Part of a small language model's weights.
Size: 4 heads of 128, MLP 3072 tanh GELU.
Architecture: RMSNorm before each block, rotary positions, no biases in attention or MLP, an embedding shortcut, skips across layers.
Training: 907M tokens, 6919 steps.
Each number is 200 + 40 x the weight over its row's rms, rounded and kept within 0 to 999. Layers, rows and columns count from 0. The size before them is the row's rms in percent of the matrix's.

# layer 6 attention output, 768x512, rms 0.178, rows 0-99, columns 448-479
108,152,226,154,216,190,146,269,207,227,161,229,163,182,176,193,164,207,157,180,166,235,239,188,184,235,231,227,224,269,192,170,229
098,212,148,251,201,176,186,202,231,207,130,189,197,206,266,175,147,164,221,237,190,209,207,228,197,145,177,154,198,231,213,205,180
099,259,211,238,209,239,177,146,246,143,271,259,234,287,184,206,188,205,231,120,184,173,252,197,167,188,150,192,205,229,130,259,242
098,187,195,232,208,143,252,201,173,141,163,208,166,202,150,180,170,106,272,254,154,207,191,232,147,222,220,227,166,209,256,216,185
095,170,222,242,159,240,194,281,209,142,197,213,275,229,294,179,191,171,113,266,239,270,194,214,245,255,248,178,193,173,207,224,232
093,231,230,192,220,198,194,199,174,248,185,170,171,198,238,161,188,213,186,207,197,162,138,183,184,213,211,212,152,137,207,210,139
097,155,216,197,197,209,168,204,262,159,231,202,207,208,174,153,180,212,188,239,268,195,216,196,161,192,148,202,216,193,224,195,214
092,178,249,167,203,168,134,217,156,152,154,147,144,240,191,190,139,146,198,246,204,178,233,212,160,313,127,195,206,228,200,133,182
094,184,193,244,168,199,288,201,215,230,216,188,222,266,225,205,231,176,232,191,246,203,217,232,183,167,307,228,207,184,270,192,293
104,224,213,239,239,252,224,180,138,291,191,221,107,213,236,250,173,184,197,191,187,256,141,176,239,149,186,207,149,168,232,192,215
102,240,242,275,199,183,199,141,161,189,218,127,184,224,214,206,232,201,220,200,263,193,244,251,214,186,166,187,166,178,152,231,203
103,207,236,126,187,163,205,215,201,175,168,263,188,220,219,197,169,208,138,238,249,278,158,209,207,203,137,185,183,178,194,139,192
095,226,215,261,154,187,227,186,218,206,217,247,215,163,281,178,209,225,139,230,221,201,194,179,156,207,245,185,214,192,200,247,82
099,207,163,213,191,153,188,183,125,219,215,100,190,211,191,175,224,235,219,178,246,108,170,189,159,207,241,277,254,196,186,198,220
089,226,164,168,194,218,177,163,171,174,145,204,246,165,256,176,263,191,190,166,150,223,189,198,269,215,203,252,182,246,197,161,198
104,249,240,213,241,229,167,233,162,197,187,207,167,218,164,133,201,238,193,255,218,203,148,168,253,256,224,255,157,213,181,189,147
097,277,198,175,210,135,190,149,192,195,146,148,261,195,216,202,143,201,257,183,188,224,171,229,212,235,184,168,223,179,207,201,209
080,183,171,230,181,240,250,192,221,179,131,248,242,204,246,147,142,182,194,190,221,124,206,203,180,210,210,169,216,203,232,193,206
095,179,195,178,189,215,139,201,189,167,270,175,205,235,230,206,221,205,224,138,210,253,180,189,203,188,256,218,216,155,137,188,141
110,150,205,179,204,235,190,196,209,130,146,185,195,145,163,241,185,231,220,251,214,237,194,240,183,203,232,178,225,185,262,130,107
095,229,224,207,216,196,135,221,191,128,198,132,174,208,160,199,248,195,243,162,195,220,86,159,182,215,134,196,228,127,227,190,178
103,179,226,150,228,224,183,172,192,226,192,217,179,217,254,205,213,233,235,153,171,214,234,146,198,210,197,241,195,213,222,234,221
097,152,185,205,181,244,221,170,152,207,253,217,148,178,214,151,204,282,181,146,164,190,210,145,164,239,235,154,295,218,199,235,233
091,225,169,263,138,195,223,196,251,307,237,221,233,183,260,197,196,169,128,248,194,222,196,207,135,255,241,231,190,109,160,220,175
101,208,253,189,230,180,159,149,172,224,175,184,195,235,216,223,233,147,221,222,256,126,232,183,203,185,170,213,240,190,246,249,249
094,149,103,157,244,215,197,295,224,234,230,199,189,190,240,175,183,236,183,201,255,213,215,250,153,183,270,141,230,196,221,266,208
100,231,206,199,247,202,175,277,227,173,211,241,192,180,208,217,164,256,195,170,219,192,232,164,227,192,204,143,186,203,229,250,252
103,164,254,187,200,198,225,268,195,250,143,229,189,201,139,249,110,159,160,103,211,227,154,216,161,114,199,161,132,187,138,137,244
099,266,185,222,278,224,233,209,205,189,244,183,203,191,213,192,182,220,176,247,187,223,158,168,205,219,185,229,189,230,213,159,228
105,165,213,171,192,235,183,220,221,246,207,165,221,228,201,215,240,237,187,220,173,205,129,238,227,161,216,215,251,116,195,222,195
099,197,197,226,232,237,212,163,219,219,162,215,324,230,177,173,183,157,171,210,217,146,212,203,219,193,263,197,243,154,162,176,159
101,157,258,247,196,215,196,181,236,218,216,209,218,146,197,214,145,279,154,177,199,237,221,180,202,191,276,194,204,208,246,173,216
099,243,181,171,224,136,198,179,221,221,226,135,228,158,214,129,196,168,175,212,197,223,132,212,233,191,181,220,237,250,235,174,222
088,200,195,217,234,218,199,164,154,186,157,159,218,177,173,229,190,237,188,160,186,241,221,179,179,254,196,219,146,205,196,221,153
106,145,273,215,170,162,213,161,173,241,169,130,168,236,197,199,183,161,188,183,263,258,241,139,251,243,249,179,194,205,204,161,234
100,171,300,171,247,240,228,153,139,149,245,183,220,220,229,199,209,180,226,222,167,200,164,249,250,247,204,202,169,224,211,148,167
098,217,192,218,193,185,152,235,208,210,188,197,164,205,137,184,196,179,193,271,208,202,178,182,181,246,249,171,200,160,249,186,234
096,147,244,200,214,198,171,203,220,214,206,273,185,162,179,225,163,182,191,181,231,203,268,214,190,207,221,198,200,191,205,197,224
107,145,213,209,211,226,219,147,157,205,155,195,232,219,183,189,198,216,201,183,173,213,219,246,136,211,196,143,220,159,239,227,205
101,213,141,180,193,204,195,244,230,206,210,217,166,213,228,255,178,226,162,287,191,162,198,260,203,199,146,175,167,243,167,187,238
097,204,153,237,180,214,183,144,288,174,218,216,197,204,184,162,154,189,199,209,140,275,175,218,193,206,174,210,177,220,172,245,241
103,176,203,167,231,218,200,153,183,210,216,216,164,193,215,106,253,197,212,173,233,229,222,166,229,203,200,198,233,187,199,175,233
102,189,228,189,191,175,209,218,220,143,220,179,169,164,218,246,154,162,225,201,220,214,222,241,216,203,193,224,199,221,250,200,219
092,221,214,219,193,194,262,182,251,141,163,163,169,218,185,201,215,220,234,221,125,215,148,119,186,147,167,190,209,120,281,133,169
100,185,148,170,201,181,210,87,162,222,226,184,241,245,144,184,201,170,178,190,179,251,195,191,122,176,274,192,199,215,213,225,177
100,198,207,180,238,138,183,185,211,179,201,210,230,165,200,225,194,145,178,239,184,191,210,156,155,222,197,193,196,218,264,182,122
084,226,216,192,137,209,189,210,177,161,142,170,213,181,209,287,176,258,216,205,205,255,291,197,208,240,232,159,139,234,214,211,255
098,222,234,188,175,187,150,228,190,187,207,193,248,169,237,193,218,230,196,179,181,162,216,226,134,160,205,253,193,231,204,174,265
105,222,199,210,232,259,115,186,188,216,174,187,173,259,230,178,202,147,224,157,183,237,243,192,216,206,114,200,227,157,227,228,199
101,204,160,176,211,185,147,239,231,102,123,238,209,200,139,198,249,264,255,249,211,195,219,225,177,183,241,136,206,197,158,245,188
105,204,167,164,220,153,214,220,220,169,241,250,217,189,214,203,198,213,222,171,211,198,175,215,221,222,264,202,190,216,240,256,180
108,265,206,176,208,269,178,197,178,195,150,171,237,202,281,165,210,201,244,205,200,181,98,206,272,197,162,202,274,237,210,195,293
103,155,205,231,162,149,184,160,124,178,259,195,148,208,239,183,149,187,178,218,296,204,180,204,257,275,205,244,220,227,221,203,199
105,201,228,231,172,216,189,219,175,196,157,185,221,238,165,210,273,247,146,212,166,145,245,186,171,257,194,167,256,215,213,152,222
102,258,176,220,224,158,255,194,206,156,213,248,139,267,157,167,221,228,163,260,172,176,198,178,214,222,223,236,250,211,255,165,208
102,193,249,173,234,198,165,180,196,111,210,214,118,203,213,164,283,205,214,228,320,211,269,177,230,164,161,222,201,201,161,236,184
094,153,229,168,195,247,176,242,237,216,125,142,171,236,200,213,233,202,148,201,253,219,184,179,202,180,248,177,197,183,156,223,140
107,176,187,140,180,168,173,206,183,228,122,170,236,207,186,217,226,199,165,204,155,183,210,160,136,172,227,229,246,234,202,238,252
090,157,220,201,201,165,149,244,203,209,143,145,195,221,205,207,149,206,117,144,171,204,207,202,167,247,233,228,169,175,222,152,222
100,190,208,184,196,166,234,208,147,156,250,232,249,131,220,173,216,213,157,193,212,159,257,194,189,204,238,198,235,209,189,216,180
094,169,178,209,242,172,213,230,220,185,178,161,255,190,212,185,130,201,234,244,157,157,140,173,222,234,263,192,115,230,154,196,233
102,223,206,177,183,219,233,202,217,205,128,167,283,162,165,177,181,258,218,168,186,181,191,160,193,248,215,207,176,210,191,194,228
091,110,198,132,231,226,147,234,215,194,166,196,182,171,303,206,254,227,188,180,235,165,223,202,203,205,203,254,177,173,188,203,207
108,149,235,247,256,207,185,220,204,187,224,128,207,166,177,229,145,196,185,217,194,223,161,201,256,145,193,246,153,210,230,205,200
092,193,199,178,245,191,224,243,170,187,147,189,225,144,214,215,162,199,198,264,266,223,220,154,118,217,168,247,248,206,166,166,224
094,235,224,237,226,196,160,284,193,207,187,212,226,177,216,268,226,189,135,235,248,240,150,279,194,190,240,242,168,221,219,244,193
094,193,222,190,178,167,128,190,246,190,195,235,193,169,220,234,185,192,178,259,237,168,122,214,165,135,265,193,257,240,191,302,156
104,286,238,94,266,196,178,229,211,245,183,166,170,226,178,186,154,268,233,191,175,221,184,182,241,223,195,244,197,223,248,229,202
102,214,175,211,203,179,270,186,98,221,176,223,203,303,174,196,170,195,148,240,169,242,202,242,213,175,213,228,172,155,159,256,228
099,235,231,227,162,212,191,185,261,216,269,217,239,249,202,185,174,189,241,215,191,233,183,208,208,242,199,123,196,166,184,173,231
101,224,167,187,209,135,209,184,216,206,275,218,145,194,238,237,215,234,169,214,206,247,251,229,217,276,242,198,179,203,206,213,236
102,201,181,158,168,236,226,199,179,233,245,209,211,204,223,275,157,254,203,168,237,200,258,193,180,147,170,187,220,199,257,220,179
094,167,152,250,180,213,138,199,191,157,174,115,207,185,197,188,201,163,143,218,245,205,136,215,177,180,289,152,177,224,186,173,207
108,167,223,205,226,203,152,221,217,195,216,205,184,242,236,124,152,255,244,166,183,240,207,169,123,203,217,162,201,191,158,235,200
090,225,189,197,204,186,233,175,208,248,211,213,163,197,197,163,135,227,205,234,174,227,142,211,187,202,191,195,188,211,122,203,248
100,172,193,190,153,156,132,215,211,225,227,195,215,189,244,126,181,209,163,159,182,145,235,195,151,241,143,181,250,161,127,270,201
086,221,232,189,190,175,185,279,177,177,164,200,260,158,132,278,192,252,230,155,181,219,228,229,187,172,218,179,175,155,155,177,114
109,174,179,212,172,199,262,217,231,196,192,215,133,227,173,144,172,174,219,182,181,270,173,181,184,198,152,230,222,243,179,169,185
091,181,206,203,165,215,241,180,141,228,153,234,228,241,134,155,143,215,151,236,208,156,169,236,173,149,181,262,214,239,151,276,191
088,196,209,267,127,212,266,218,307,182,155,198,240,238,245,235,208,244,219,224,210,191,157,146,87,237,176,145,197,234,247,185,190
105,215,197,219,220,223,170,154,182,202,168,276,222,118,207,221,239,197,253,250,252,188,220,181,143,216,182,218,199,232,197,206,215
089,221,209,275,203,174,208,237,229,222,175,147,193,210,220,246,239,156,230,174,204,146,189,211,172,220,223,190,174,180,204,160,175
091,162,276,180,145,222,183,202,215,199,204,209,176,178,205,156,161,166,180,142,221,161,200,239,167,181,228,179,206,189,202,177,146
107,186,221,222,185,141,163,234,223,173,177,173,132,234,152,110,190,196,207,229,225,218,195,208,158,184,105,195,173,226,186,251,208
103,242,217,254,286,204,154,179,240,171,205,167,199,163,191,228,181,218,184,201,262,228,168,180,227,223,262,251,254,212,166,136,223
099,195,219,199,214,209,198,120,159,260,199,230,166,164,156,222,240,173,156,226,164,235,228,167,181,171,225,216,245,221,203,183,226
099,196,151,167,211,199,186,119,190,172,162,207,202,205,165,255,141,185,152,209,210,159,245,203,168,208,201,207,262,203,217,183,191
103,245,161,181,149,140,209,224,264,192,157,206,259,189,192,256,147,145,206,201,187,209,261,229,202,195,209,124,217,226,198,193,221
096,193,204,195,283,173,216,198,139,246,194,123,202,153,131,175,240,207,203,220,206,238,204,182,242,203,239,211,155,197,291,183,181
101,183,172,210,239,309,251,165,191,210,218,267,181,236,188,225,229,217,201,190,149,208,181,154,205,245,151,202,185,217,222,154,262
100,172,227,241,205,208,170,157,203,244,257,179,257,187,257,186,192,195,165,230,202,125,146,177,222,170,221,213,242,176,215,196,198
094,217,190,227,160,178,228,232,176,192,173,203,221,291,151,174,156,183,139,276,170,179,216,257,171,186,207,182,198,183,149,161,194
096,236,214,127,148,210,238,196,140,174,208,177,189,237,199,132,215,225,236,128,96,204,184,267,244,192,150,216,302,197,256,190,219
090,167,229,168,212,211,185,202,219,237,204,156,245,173,221,238,210,207,226,150,216,238,234,201,235,239,197,301,219,225,175,187,193
109,243,168,235,182,201,107,195,227,130,200,201,174,213,177,195,194,199,192,195,154,192,194,178,184,220,217,192,187,197,187,145,204
097,250,248,255,189,162,189,194,242,155,195,212,178,216,159,182,272,228,210,258,154,243,159,178,258,172,175,215,278,267,181,221,230
096,225,181,189,166,220,199,253,203,235,169,214,191,269,173,253,177,205,219,181,274,230,209,224,240,223,159,220,141,232,196,215,287
096,180,193,187,230,177,234,180,149,216,226,152,212,214,206,198,212,149,123,184,183,244,258,211,229,206,225,252,187,211,233,217,269
096,243,172,184,196,174,191,191,217,237,161,161,185,182,220,183,160,152,281,146,142,150,215,197,207,174,252,254,173,185,205,227,277
098,146,206,165,154,167,207,209,247,198,176,287,231,193,86,157,180,196,232,264,239,257,218,232,225,268,173,245,252,233,215,204,202